Weights of a small transformer language model.
Size: 17 layers, width 384, 12 heads of 32, MLP 512 GeGLU, vocabulary 32000.
Each number is 128 + 24 x the weight over the matrix's rms, rounded and kept within 0 to 255. Layers, rows and columns count from 0. Numbers have three digits each.

# layer 5 attention output (transposed), 384x384, rms 0.0598, rows 90-159, columns 336-383
132084144106104103129133113145128087133101099075163149165103119103185147139123101122110092131143104163096102106124102142130146152102135084105150
143131159108106113107114147183097156133118118104157136120186172177137129159138159150125109100118135122132074124123128132126153086125150142105129
114101116134117065149098141108104105133116073109122098116133119108111153139133141139107112125165138142147123127108116123120120133156115104138114
106121097089141115104115128156122161109122119110139154136072137111122116108146176109073129147153106151145123133106169167113082109153092141097168
073121124093121121126129171162149110087154147144130143092101126154116175143130103152114148134145135144108117081132136107153129113131112106125134
090152164085141121123125115106084135114159147125120129104161136139166155176131132146046139199097141098133153144115130113092141131133145090128132
101129090101136142147155136170139116141157137149120137156137102129098182161116121106120152123116127118152123133130138138111116143168114152127173
117097098149121153144109112104115147102106071188172156129134103126155121150148120127130131154175117158115127122145106083153115118122112144151112
133136150138126106142155125122134160158132103143116168115153085125131170118116115139122103114136152114115130107119150126158147151113091161081092
145164142129127136136139145122137122097123122109096084136142099114121127139115148110129177149139121120121124146099116121087122112143128123132159
117120149093146126138143119088117090103174124081157124108154128140153152137085141142129132126136131128129124135122122162137155101120139123144146
118146149120146139102142114154144108121107123134150124156148119123131117143121117125156142109160078145146134120113124103140160114141111132131142
132133096147139133122149171101150109157122161124125116109131085124127135087078090153153120096105162174155137123129120157105126110121113115102122
141146110113132100146146119160144135106095145166135162121117139143150107137140134112137133118125123167098137084126145089124116131165129118119106
160162162132152123116139122110113093172132140108161151156146097127161109140137106126157136101127147124133131092120113125110096121119134135128105
130128149144168134083107078117095120169144182110169124120081159104172111119176081155141141063098171146114141126124135125128115115166152142164118
134105127124131126131055131142124112150125142122074143107124135129153107118094146134117137124158127133141122107119096141125117116155127113165113
136071142144137113143147124129141103116122113105133106118074107130155140153133095146116098175145150132089139142171128111150110150127142090180132
168095121136085110113131149107066152109146131171197144101114134132108126117101173136115114133116124142167130130105133102121146164150106119117155
149156110099092117133122149154154140134135114119123124128126089122107121107131100120094113107122157135159121118133115145103146078143105098117140
135109119142169136123147118110105147096133152123131155115140122136120122106108144183120150167168130120122126108126105093116073151083140145122127
133139108166156123100164139173090132116111126126128080110106174152166135113099084172095129118108137111126156124099124084144120120165130152128074
101118156110128122140100120160133137096107131150126137165160121129105176143111141087135115127131124141076148118161111151164131158175091087178142
097147129119103152099170179119136128127100141131126107139105153142090114164151151127147076142117148118151129159124126101112162149093128113090103
151130105113145109175111119127116159136150101109142138147123113131181117126141135119152073109129148172103160164136095146078121158127185116147155
156116095127129138099147123144126129142113111148139081173137146135126120133120080134099164113131137140103131129161074150168191168114156106115161
103120167117122120108137136106135137111120186117124098153147123129163115113133147137130146184097142112105129114096091173049114117129099105111087
099132139092124110093141115101157137175121098081089153162146089125155137125151129092092131118116106190098141124156099114134123149127117136132152
159151109093077114130137146122131122100164154091128144127125158126109119123145138120184148149106147140119104089127162127104149136132131130150120
104112117118157155133148122089110140135094128113134133157151117113177159120126146080100149092107099108159143088128141141072155136192126117146109
130107138179173138110150146106159142127097170084117137129103106139107148089186088108119106140159123124099141154118113092094134136083162143145134
135141136126114146147140110114102071124133164127086125170161138130140083123126162103102117141168156115122134086113163125118126123122150143126135
130094153157106132148125148130148120099109118120175162145133139108164118163137166110104117100114156124147132105153105096112136150138138134118153
117128112131149133133161144126130129139131105114096153092111072124100150132153069115123140102134145208144109113136144135134114124112137101120157
128114134140134126134094124131136164162160116143082082088108109129150144111116082123127106155162154108100164122110164114141081144148129085123117
108119164144156125207099112162112134164108085139159085134099173138142111117128155126122105163096140118105147123137111072117166176142125139155086
122135158140137099126147171115102128112138163144098108112129144152126087140130118176117119118098128093120141104102118181100105137117114097125152
123138128101164110141113155091151154091117105132052103105116121128146163154111105123121128147160154150144147128167113127122131136107137150142114
114149073107099155099093138122171147114165100071120153110132119158131137135162145161128136085103137130134116102089136131108131117147167156131132
129134116156123116120130101113172148160156173098116127130150178142156149120121117150136154083104134110141105117123145139135131083109129162129090
107183131159130132125142139099141188137119129162088125114162080134147167114128108092131110149152163138100139135132125134136111160187144137138119
128142103138156158130136155161122115131145150098142117148162126140129161152130110125084140147128108110142143104155132095147128120147117119143139
123144127146103100139113139136100188148091134138135083073094142154101103108140107139090116128145134110114162114147142121154124139136155158131125
113138169122183127147158166100126067134120115127159153138145114127165124154132187146093123149120073140168134118135097126145152070133123087121173
134140197118151124145134150093159103092092133139143153110095120116185113149156140109050118160140104089148113114086154099135140132151108101145105
136103108124156118145079114093111125138133116107085105141124139125124148090150110132121116151077183135099134128076116130150135141147128113139133
129110125141135137119129141146147149106129131136118129100132161144134133114166155079164125159176130134123081140113137144130149147133120139165144
119124074160126137141140104140146144131137114121142158098123091127157127134115143130140119164178143084102131115154119117172122085065095121094131
149086109126118085127102096132120169169128086146149114116115109115082156119126135090123156142132138153130157151127123135136155140137122113106110
082086136130102140141116105138108123138086160136140144118091128119109142128129083126149155159158117101095148120128191095110050161114131159107141
109133135140128148136186162136114129066151040120129177129149114132107154119160129113130122108108094114160153119170092138126171154127133111111097
141109149165130107114174158131159103155100118123140122134154111108091179073117140121129120152130194153126163072145120145110145151092158147161101
133122168139140146114162149110128190134101096098058101179156139121176152123094125129125118142134103102145137142136115102141073123126115092144087
117101157147138116140126103168124133080162199156135088136136147082090168141123076118149119117092081123105106144108163148135157168130094102158181
114141146159102165140084147114104077101168107103072164125112109162139134106105071134106071133117108099103107192121123167129150082125126147141129
111128116097149139166131118114127103140104154153151127166102088110110148097179121094084134118095118129105113131109110114174093129127138165168130
135118117081154135142088166110180102090157122092134135172065151139149137158104083144112136149106109108131094163132139106117109121148123122131131
135157165137125091093152177124183127141141142154123081174137117137124134127108106141127121112121151171119180146186113128157106131131150103161169
103128161084150155119138141121149120091079104142091132106140107137142131129149155111123105115117152143106099098152176098166078097133136135127145
142156163106098125101108108096127141195109148111126106119147133135092094122117115118116111116138141126125156110093106150161116053175112095119127
103172118081142142116104125119106117103157138125123159128121131127136126171072129154086125141153147153135102130124133114139171147099130135133129
096120122123087135110084130156147123094085118144137136133108132116105076123147110096131119156130141113187095154185125148154111120093145119137136
153110180098169133128118116147155095076138164109153137163122106142149126164166134121110107123145171114127085112152139083124113125115124159105110
151123162154098144127098115100148119141143136141098140154124121145136129147124144137109154162129132108119117137134132172133144120102113143124074
155119121110122097101115157175156103163154135084115107153116081152111128122114100135146086116120130121117146161113123111185095147112167100143107
097172137089150148117125093163122162148125138117151129108116129108137088145113117116177124123145110086154148116121132154173147128108134096107113
130136211104138165124128128156117133155156118100185134111146125152136142102100164164135085127131165104153100135114131133165128137087126124174113
146127136119108095102160136100098173136115127120158086101138120154136140133099179117126164123121097127144104172116124144150172134145133168121135
123151147115116130168090127127125117124118143139108131152147112091152114148140170113137128122105140133115125126142103129107108128136098106139141
152149129127138143152103116138165137149062121129092130164138144136145102190066101154182113088152088117107139115154152104098147123132131122122115
# layer 5 attention value, 384x384, rms 0.0712, rows 91-159, columns 336-383
137095053148132143160133140161113135166116130170110133134125109134118142113201113085114131121149142128098151115137133129103130175124107114121126
163146156151112173118111139125130121112124146169144143132151151132124104160102145099104140135076182133123129130148116144115113110111129198129109
120134179130141152098165112133161131127153104099131103083138108115127116140084140141132116105101128092113127102124105092108214106115119139137130
145129136146138131107095103081156120152135152138172133143130123125109135109130159123098162116132147148129100132105125136137152139140145118106116
118122104124109141110163150135122109100131152109104126194171092129115121138137144134194126104179102101094144098143113108121124128132100159127145
109146170128127116144119148127143134124097107100178153095151190114101133146151134145145151084116110142148144117109090148104133117113129120096074
124130156111119121126158121155172083149122117080127104123109113145088114153118140124172119130088119085078133103141130111101135117146135106161139
101121110121140133115116131106132128121138141159121132141144120154138119166142116104165165094123084122157159103131145135112134146116162142132119
098146067137121108100196103130137125147110136122132210172133164113093147123127139147161122129098127149126165130144111117165124147092146125135133
117125082115112152137109133133147142147128106114116125135102105130114084134134119138133146121111139139157150138140143082134128137134114142149122
102101118123088146168149121129183160124117086145115176140172119078143155130114177076112149128078129120103109114138103138099101169112150134091144
129121173123111164104111146146123131105106133114144126125108132114148135160161167152132106149140127112134116153128158105103103142114129115129132
111127140101105156111108163106145157143154127130143100134138125169136143133174166125148157147102082142114144102187141138117119146129144138130148
086100112129127157129144100124101143099127127174136148118126094099131170133185141135138112168123108127090116136127150123114193160105122114123176
126135120127104123110139126101136121146144110143112163084137157126123117128156135140090116148122104098129129127129140140131126144108110119124142
171110106157186112154193122089102132155132160117116117142164130172109108121140116131119102106128104144081130123114156144089127131076160134121135
165145127145094116137163130125113191129128082150101058139102103109130112123084130091089132128103113152150135103122141116135161122140143107170100
155126146135137100153142122097107104145143062104114161130091090092095118119150102114110149099132103094127115119177114140120096138163091125122126
109115163124118149071119118109118172133146136124128099115131114134126161152135138164139123143137110071127153137144129089124107145116138143148104
148101097136132137114133105112151075153119114121123085192100081112144149135163137111169112092142126164110131145165119141142147122143121124097180
131142093060126104098115130160133110111122134123136150098146134106123154132106127159167093085155164129132097136128151119126136128107170121112125
144123094106113106151147088128154120163085137087147147107137124113085110119123166134110143119117144157108154129115142154143124120094123171081108
155117089159111119111151144147112138122146129075155148109092131097149163087119108148109109118144128157099111126161108107153137124132159103132155
105104138106137141123132143182098086095115139100084093084124114158103096123133158133106105174069139086113138140126137126127136119132117119127142
121116151147114160132150134116153108150088148160153192109135091090184131094116117114121130144111129142127087092073156124133128141151117120168137
125136091146134125135138140142133104165148099095125118114098159111116125137159088111123157066152086125112164101100157136136139140116109147117167
116112084110127138135117137139114149130167117116111106109078171141127173155139102162118137114157110119144133103118161147158112138137130128115088
126094126084153119104143116113115112136134101174092136126151098147126148131153147094119100165136131148133161121175125120128068126149135136116121
109105135089130141145087114157122099106141107180140182078116140130136115102090107195130129132154179135087129157096123142104133119115142164122123
119145147110102090176113163111118164136111141144189121109102171111053075132135134143142112138099141163118168106158091155123154133138085119129106
157156102145129181138124152132112128108073065145102128125148139141127098127107125135156102138144102134135130129104091121129123116122169106138123
115140116135137094143144097106106143083117156138139117130113122122117104097116133120143137141130117076097163125119122131111139098138114137142148
152134095078109081153148166135138128105142111121145122149161140138100112129106160118126137136101144115121114147163142113133159141127097128141142
152159113107117116122110127139118130101111119128133150158151141135127120191139115088154133124125138154125115146078093137107143131122153134143112
158132123131143102150145126099112095111156148109150121139110104135143083112131164113131087097102126099101163115127135122137078115076134132113139
141117095140128134134126139099109130120110115156113095156163120120145130169121156076142114152166084196147147136150136144129128139120095140110125
098117128081078125106141143135120149090138148132129107109145113112129107106147152093149109137081144114134143132103141092113103137088144126116123
170135142134125112143166128144117099113126157160130143161131092164145116127112118056143096141135110068152150103160141100104121125124101120089122
138116133144148085121130136117093087126130127137150097088098099107097100086125138095133082172147137102150170131133101113124135161132153118139150
128091121123109128111128122105086089112135150160179103144124151117120109154126116177116099131142088095159137140091150141125151120070098147149159
128130186133096105117153083114161163140147094152136164105108138099128110106134144114170115095140118132119143124129120144137130145099165126066114
128105119109118154123140086154160064098172145127097145150119139120155106164120160124147133111109108134125122152108124130102095117098149129144146
121148092142102138161118121108115150120129102122118113103100168085085138120138101116134147129138133102120140122160131105089130149110137174149120
153167075120147167126105120147123145142137106123117129100142118114066111128147113118144144059103160144136110142163130151140159124111140147112149
122163161115118118091162154117109116137108152129177117137126122158134072129127127102127163131171108119135120119173139128107118128114114125121156
141121102153141121113126123154107139139112141103166144133130061105103155169102087166101143091067126149133152153121142118147122143141171100120125
135108184097092124122120150114156141105113149116096102146105141133112135134095140143083154126099139186135098153108148141109120152157123142137144
077140164138127135126143146123119121114149132134105121164160111163193077130135133189129112130112129102122155135135153100093124150139104144131132
123141101128143128116102129105125144128167118134126087137157120161155125076151097136090113094094153161134124165091116117174200127125107129134124
146131124113135109131101075118105146154132153084201071135162155123116120152078129136116125140117123107115106144108138152113118119128120134128156
130148094075090108145056132154115140134120132162134133135120120167150086119098135133162147124130111103136098161087171131117106109148121124116155
150106113123116126149109121146140096107112195090126172098110132143107133154115138144136132139107155164109123141136139102164138143160144124113160
151200091089116145099106126132098120112138110100108189096103123125143096126115167099108153127162126104137126103135130117112106099115138139121134
129133088095152129123162106117170194147128084125189119109138133088131128130131133126152187109104146166147135109160129093134156120109159095127110
122140135151125135091115138107141156148161086129104115084151143126091093109084114127117123133158136144164129151130134151088150146114132130130137
126120154172127143117164147115113149112145110129104122090162163152115118107140159122123132103144145138121155134132118129120177113134105130110100
120119128132147153140097093132108114114094155106138161101154144150132144110125151140119143161134109097122115118112133095123123128131079137107113
180113049136114143171124127145136112140166141157127127142106165120157134189097104138127123123131102125130149120133127139111136143130128109128132
131123079165166131142117120134126106134142159112101168110116146123146186124143142136124119106103125150159112152154144129129148199101089172103148
136108118158110119162137169109177121107103143119077072139153132120175106104168153139137107128128095093120106090119102154113089093131102108143142
161122151141129085136154127113103155125152144090136167090099146123145182124135107116104119093130104144097132129133091114112162146121119113118120
126134058139105138115103166129126146156110120139112095106148137155111159109097108136108116099100143173128127136126109143152136129122108116135151
146141129106144085129144149107128158109149113149149127085114131143112118117103128149146098107103133119125164095146114112139111120136133088116188
120136162118113119140127116132091119104098135165151143090108135106172138183121148123120113129162133123138119099141129109118119133149138137108148
158075113146129114150120128130122082127128089112107099145133102136129174143133131129081109182124146166133128132112132103119111111124129175151161
140102023130148115170122131105142107157100124126114115107087116132106143137159080117120160125121098157132100143155142119111136150141142149103144
101119106141149136132125114116145113124121117096124118136145167125112150135186063141103120116157136135093123141120114122116086124126101105113125
136115117144120133108190121089130183122137119128145115096109115124118147130119117153129136120113116077114124134156122139119148146152160142156113
122117135152132116120153143146134126128169122122143137096083114134144182099169134100137153109101136108155139116121136125180119138097159124129107
# layer 5 attention query, 384x384, rms 0.0701, rows 96-167, columns 336-383
142145133141129133128134108153132117210132137123156110150140112125131140156106122183157127093108150184099160152137160097147129115140121123089166
112124153114130105124101172077160059107063102128076137131132113127124099140142126102118129112132100158114112139116151172147117107114155142121123
135143095144144173094155093146132179116144124104148128132087147141137126095112131154127103124107146135117128155165122117149102101129110125104135
152161139132124106139077135095129121163060132114151153142182107077169063117111098102103154171075153169102138132112150124141136097152147132152157
106106155117120115173133128113125130104149131158134144130133094164140152145096129135133115151124077097116097124117090162125123148116104099115148
152116108133100159113189122134134143150192120149120119159161136195125143132147142151148119112124073092124111149119139117117101093101112131094157
106097150128145106159092157101131110114068140122130121102105106075152074140130123103105125179127140110131116105125125114135137159160149137123063
109146150142128096157149114149101142097142148161105112107116110168101150118074177155104120162157121098098124112115129109138132130130131118141112
141119110115134128101070139118097085106072115109123126118144135103169131125151121115137131159131157162111147119173155144151140156133133111143149
120128203142124117163084123119121115130107150145124132107118133106138135153120152088173109174149117107132139102144127120129132150133077100122064
106122109110144162069144117130145114143139100128105090163162108096094150109133104131109160114114111172131123125161141134123137147116128173121161
114107163153144130165131122128098121103076140115126104138110117120128085154132100121126085155158145111110121105164085127123145151121114117155120
118128106098132117086168140114136091144126101140118141138154105111117134130157135164143183100104109175130176121146109124098137114132150124133118
105135175109112136200099117130151156117144163126160087142113135125114122138110116147128111188118107103139138116136129146161140157106122107149142
126135153158123160166083140175100139147172152137111149109112151161094156143083177106147096169127160114112133100107116133134099098125122111108145
114143115132138159027168124104164141121118131122121115157142117116111137128116130142143163105127104147151122166157143138123100083120112117128143
169141120110105124107146126120130090152159110154139133163123138128149135114173163090135159086084137135146144110122114124135131114124126113108152
087116119111150154096180099106138145107131139130140101163123134106137134134132098131128161100165103143164154136131173131122144155119129139153133
152145116113141115100201115086106076144158136144178081165144075146128152121158120126104133076139095110116134135091141116095140156140130120157112
123131125171108132122120136154119099139125095125131127109139063140151080111111111117092148106138137144120147123123136116183093145157141132172137
125123127148117142201071146152095141147111140136112149117118161121127133142122152120135076173153162123132105121127084139143119172094118126134108
133140124102120125172130134124127138145127151118163150090138116136140092129148129145129116113125146106129122106085156146181120118134101091126115
145185136140140137119124157117106136158122095143134133088114163121144098115157162104104119117147082141182142190110115132180117078117134112144164
142124042157120119169105148144131114133172112146131109126137132127103118135096130156129109158139121121102190159108143090144080127118148132174081
135120092123140197175077145128130125087137149116116110131101163131108169124119115132152101188143148120133122119111146160157124153117125120120066
107126145102126120112140107102106131133127134138128154138142102150117125153106119124174139138177110096152153172090137139127037134131108113140101
134175130130109061185112129128130113141154173165149171086140125163094110091132139118162077133160090103130108149151164108123099130145163126180160
090141153159162147061078130143143166124138119127090125114136128103113136147115116135104206064108139113147158128096131164125168106150116114089129
095127178108134149091193107105173110128157161136184120085096075130079157134206077170146147057117083127134126134087127161103159117155148137141143
097126115174111126067139172124140138091084100093108149146141160119107156140114074169137163127099098132137112132126088136157132127190138103154111
137143125143119131117123162143109150101093138074072108116140174142148110109108132147115113119119113118093083167111114136145170132184176066125078
081121208145132151087175124123148100100172100157130072201106151119105144153106089143159109184121124116097168102149116118130106135084119132141110
122126168157146137129145138091130133114135119123141110139175126117133153125129153133114147138123124123104130140134117156132096131126108079118132
098096127142135123123132134155130126135165120141127160154128132119138162138152180119126125112158104158139155161116149130108159149104114135140108
157107164120095138130161090107127097134129111107112142081140132146155130124141138124128167071106113112118092120107154074132119152096145130132096
149122112189122114093139105098156155156101137095140123121156172146136113109115131162090114168086155102120115100118151090168089153135126119141113
121071167152138138124146105141106149112097098111119153116109113129146133066127122104140102134131104123144144187121136171135150101168131089136083
126112136104136113126135142172133130123089165133106077122077144109080117146113124133093123140104142101110092121144116094151075148089126124123097
155118117154111128122111144138082104144108133119071110134098123094145104123050114139109141159138182089134133118133104125131083132098128128117099
116133135156132156112136108105133108144138127114167162125122104121136165117124115071138111153110161148139162105155133149126154117111075118132140
137113130180112117134093089102103082118093167131144086140101167095066106135102103169125119161081146173122123109148122120147129099125118090094119
092126149113113135152136142057157122138145128160163149158114140097122157108143099088153134141156116155088113183112144186106157113151081123116124
152148160088139066111114120131130120087130125123149118133124136140172122133103124075142105135154069179145091144168111145130114093161127182150147
135163147074127117175125164112141145146138108169169169125104084105149145112101121092168129170170124176130144117082142132107167146174092134093124
110102097228156183109143136088139130122103116113143103120091112137065165097129103153131088153106150121109104129117100164121135178089104108134158
132126156124136095098159119097090103130125114129202127085108117109122130133129120122124135142173105157100081147131068181121130188133102146131140
118120172145145176175131124075150150122133113106147077094126145099132174100107133107143126149111146121104087134144122164096157108104091110078129
193154120135139077095141117101091112172116116104169142156111089069147105111131139096120140134124077134115132086132124151149143107150073138079155
104127124121150164087165148166117136119128139132109156137147108139121168134112139104121095133108134142136139148120114122121090193134140145157084
137121198143143139119115120113126154169134163100145103132131154119125157115112144130046162163111133158119134156132105157082112153139094122113117
106133145109133115081121151141134133134163134150137130153124124120146115130120140105091089164164151169136120135111104155145142180121132127129127
123165194107120119096081129126147151164117112138151124150080111118173080156105133132113142154148106114176132126119129133099113114144157156146141
109131143053150122100171114134103164126149150149117128123143120116170140109116116099129094124154097143127120128116136152137172135162145073156125
120149094142135157120118173130100064129127118118116111090136089100120137097134135109109132146137143086110137119110107105140147122109131120118101
105122102096147138161118096135135085125122145099115153095085152122114085135146161131130120096142063096105087139124121142080138098117132152119164
106138121082132180087131103140178127065112101161070142166140142125126179158158100134109045093150122132096108149111136107130119132128140106186136
115111000163091126153100127106134135140115109112109128120127155135103158118121099158107135068082093147138103138128112145101132105133090125115137
113137139124160068136153125154120114142171117116181134136148134148148078115121130190118147053046094138108156117149098147140166125143135118146134
106053118109119140134164177100088170118100135178098120127131084113071168110143105088126112153197203146100142137149130181126128152111100131113117
142106173094145173099131137139137143135123088178106141095095117146141150135134132093144118162193137124107124163154160139131083140117139154121126
134167238092135118064144138106144120152116102153146106143164090115134105146129135113125114135207120131142149116153129144148155143143150153130159
118122005170093183165105132141084117122140102098149133152097117122095148096101111104113155102089149079123086151127133115128142102158097108117114
152122126117135078164203127142150131093132158092184096146128134171170081128093128157096122089079112127127144084157108099174123106132108098151157
096179186105137142102165136116141144125068141169075116128122082074106131128146131092161114074193141145142135136138132137126112125095130159119137
117152144135128134125124134126134118131141129121105137132139147124134125111116136148126128141125115114128117113121117111119148122120144129133113
148146131159133151166115135119134125122180181097151137075115100108153131106109165186206140179090128131157104142112125128118164090092120100121121
114134111130127140131127135119125130129134155099156140108127104127129129131117149139152147127067140137149124104103110109124158115105104102133114
124109115137131134095123111126101119106116119153140122150112111129115132133128108116093117132129153125106162115147133144141121146138122123130127
115150150152127128121134112156123124119141147157087135106078116122147122106118144119173135149124105155125128143108117154153164106076116095135109
149116151128112121119096127134129117107125136128125095135142115140136150082144154101144109128120149140124168115134117148147146125121125101106130
130139158118130105128115131134130129141120148127129145133131149126154143123135148096125136129144177116125095131147094124097147140142147123120086
145145147117138158100130114138124110087093130148145102152136133148159082102130111111107132126111154103130130104153109114133145146149118156132108
# layer 5 attention key, 384x384, rms 0.0673, rows 96-166, columns 336-383
102079102121130092126106124147145173095116139119083145111123102146134111082157120114120146139111216124178148098121127143142068138107086129165138
131125122102106158170154081138104146108158121105157174081101131158098154137110145113139178161101128125164125150123113132124107147138116124156142
115107114102144087145123080161135146155146142142128139156147088125145151125114113094132168177126089156131120106111156123149124125098125141156122
152157102105120161222119126168126136115136126161154164112145135128131164137137129122102081148188073103097107181123107144124104126186086133133088
127097177087183098089097079110154107147149118099105134106137160131093138111154086137122116093093161127181147084153130108105086121104137116105170
112117118106147114127139098131135130122158161150131183088160143163156155117124110105142134155157123110130117113105092090094156144121107108133103
132119145101145116114127116120145124119096126102111111145117120110100105145118117118140072112086128100142159144142139150124145089121160121128137
126072160104124106099172109150108133140120125106101136128185116121146131075121112156114158147127106149148122101123122134048098145101123116107137
132124121136110099103097155119144120169107126125160124129130109114085089122130105108144141117137126099146154152125113148096153133119162149133158
064135117110136111144144120120163096122198136111139150128149165135125134150180146166161133163123094149123092094133140122080140135119137082117122
103153120092118120098107100118119143155107100156122118153110109123113145132134083082111128152142163135150138125145134149154110118144132160130170
127137147117117102152098148117155133189158131145114124121153109089116153124151143158143135106132120142103113148114102125092137133126124135102132
109128120130074158185097134109085149183100133138113123126111142115096168114142136129118105132125128194124116129099150185102124130116137142127163
120134167156136169121105155100132126145185147090106147102106201161140140123151134171122154117127075126126110076100138079122117142085092110133128
139112129135136101114116119148129105101121134109158141111134145154142109129104123146132114142134137118113101112137122111162116148145091140096126
122149098107088141115117099137120102144074153150098117185133117100123127102124081167118122175146170130159157161145124127126073136118170166170146
150127113144113083120198119063137097116083125149151169150102097118129165192175169091140060129087163116136225161121125133159135095072175125100170
101177116087136124175093148116092147186118128141084137121129140110122135136159132129146132157140109144129161136112128139120145136106143172133166
109107157129133141161132136128097118151116143158140127134164146146098144107091146173153144099140164145111124125092121093115112112096147151153170
130086127094160120095137143138144103144121120106120122151144149105099156126078139184139109096129096127114100107152137156095081167139116130089146
152132139185118130076125121122105141104152113129119142094120098124161081124164099109107170165154115112112120115152086127177157133184087116142097
133128131152133119101167149138135092091130127101145123128127138154130126143104128130127115101118154129119136131168133116141141123148112121108119
149137110139111184132088141140136127064090139148153131127091091145101094105080155147095118068103121121182185115119138123125155142139179088127104
105109106127129177183060141108124128141108127160137119071128140119131113113122104158126170143147112185114086151111122167043169172131112202119104
083166103162135118121139117101139155127119102165106089159133123091107135113153157124115130134151092108136099131119126144142150168143074148131101
093168155152111129128115175107119188105080077152108135124133140087091141153161119166105133165126100133057134094128137112126122159150071152124170
125106124164119155169128090124116172097119141128196158129142121132122125110116124112096136130120164153173121094117089192174163093093153095122131
079123166071184143126111130119131134136135093061148138106174153146136123104122161143149065132139121112153150129163096116151100152173141166115151
148151169123152128104128136119085127136119192140094110111098107148151172124134161100136111059102166142115117144070144151155158080110107121129116
111148146121115140152102104172146078129130132116133131083109131106138173162107148112069134130138119112134132117116155131133142145125131145132104
041155084116114117133183102176125100142131114094145132158134156089124174110141131138130075128123106032133132098161162130093099127087136141118124
155117154142134138149083141113189142107096138134130097166144117127141155112104176145124127133093114141129121148163132135130120113114152128137109
108095175154163082100113112138070136128143125139131119128143145152111157111116162101137089143171135125088153090112127141137090149108116133131111
108112120164127127119119137110129138133148121126131132127156117102120101124154120106157115125135104112164093140117131140133137127118123088162129
163154145103117119117146136131099156168114152123121103152102143165151148121134168150119115098147129152096121120133159105070122146140156122110097
108114089159161137129111105126128139131096113119120093147144177105129164148156097117144132115079125111146098112093144106139110150130112113105143
148099135097116122128133166152085132143132112086099133115150156108114102090149095121151121157145116157134133152151127139165122145167127106115096
162119160060151129131137118111147120146078155149116084123146143098105131138107122099119142128067126128115101140118148116130130150110143139108093
125092099156071145146155103130095107140112083112147142149114102103117114152066125134134104146119174094142147131129135107138108114084166162112107
097095162163127111145149109162139147162149091079178132152081135159165163159109137155142144133145140100100143139137157145139144116092127084134132
133106155176154119122116093113136116169130149145152107126099148151093135151110125129132096127136141147129135135080096107122106115114156087097142
139118128092106109122108162086100125099105147097084139134108170139097110065148132102149106138163110148087127158121119151102162099151118154167137
131162179099113095119141147120097119156116111161107081168140099143133118113127113081129101157156081134112148166096161120107175100135095146156109
133114141103093129127126181120143118108101141156108135138122095111126098103162097094113096143142140131136094115132143155154157120146075113111125
118138105165118120076149056116133132102133142110156116136103137138078149127091141186133168135099155127090118181111172142148131145115146133144115
107082138123148098097132160120133111138117126085161136088123147155140098146178157130106164133151094148095102110134107137132175139133095116142120
133143145110166104141110113141114122126117174111140088121179129100107136136167151129143152112141142110071116104137116133129190115138113116115110
076142119105060137146114101124168125106096137146099151169165116110138101116125146126135123109140101125107134135178075133125164126136081122099115
139141136116145140099162163123150118157142097117082112140129119143154110121124153165070140143129105127123160105135182111092111152116162132104104
153107185156134134164101129124146137139158125142098140107128142126118161106133134094101083121140113150088131085111090138129135099162054103134149
130104139113086086086101114110151088142149135142122134162092133084124093138124142111110073130083153166118142118073137141138110144138115157126177
140142159116108170161111142088158141135121122088125158143128152110107107113139083131154128125117113126132105136125123134146119128111101087143121
162123130141119128091130174108105139149141116101134058094142170125120119120122069144108139118123080155144133147098129139118112115144127094147156
148117133124107120176116139150117074128136168116109147153161081133135138135143162086122135093103103070156129131109113146121151095130150115125126
178137092117132080145106128173099081151132171087151130115148146139127105123133161150162102121145159112145112125105129141139126146138147139125136
110144162137122118106090095135127128149145123093110122149141165150148129155153124158077115138093121105187107126129148142164126159102133150126130
161145100137095125100104121149141183144141095133121123108120148097061129097096121159126131135107115180149134087129100137115184142132143157103110
129129160078150113103127144131104147113165119160135171075099142116127101090126124126145132124121130153109144138126090129146145127141113149109171
168123102186099091082178133072117156137153137108188136122099114146092103130135164158091091072119137127104111123152093105110136163148130152147183
119143130106128136136098121128110146104132102132134104141105132129117162113126114129115135126188148115107122090120143125140129132143160161120139
102133161108109135114134127082151135104134070150129130122119117136102109144139122133124108136169146111141112168143166110069129165186154060131106
181127079126091159103114132121103084087165127153138171139142113118124127121140147145117115123090128114122115142097111125180130170081121201134129
134110099080152116179157121115129139085090127162079143145146126148116153098137125106165129107129143148130156098128090120158147133128108118116157
149141130124114143101150146112166121101094120110104096141138146104080131126127146163104127117139135152137122107165127139112093136135165131133126
122113150135121111140153132140126112101120130131133128158124134115117106153120116120088132130145118125113124122148136130117100136154080113124100
130131139087126128135153122111136123106164118144124131092130127138155124090122140146150109134121128103158154132136135146155117113124163138137137
135153134116147121136134113116142112165145080129093101119129134113156146125133132123151117138145123097125105137124155128134153127110149176166150
119153114160133135107105127154127140140100127113125108108132139119136147115117114124122116115116106142109113127124147139105128141133105138119098
151150154094139127137148137117128129119140092112105111093121147168140125151128099108137100134117139131173114136108144133144109107133149139146138
138171101135105116129113134131117168155095110129122154128123094110113151180155086149109140118123122167117119132135137135116131108126125176149128
104145104125139093153122113129124163123116121144104139181126068110102132104118106142118123116174100175133136122092131125097167121148109125154112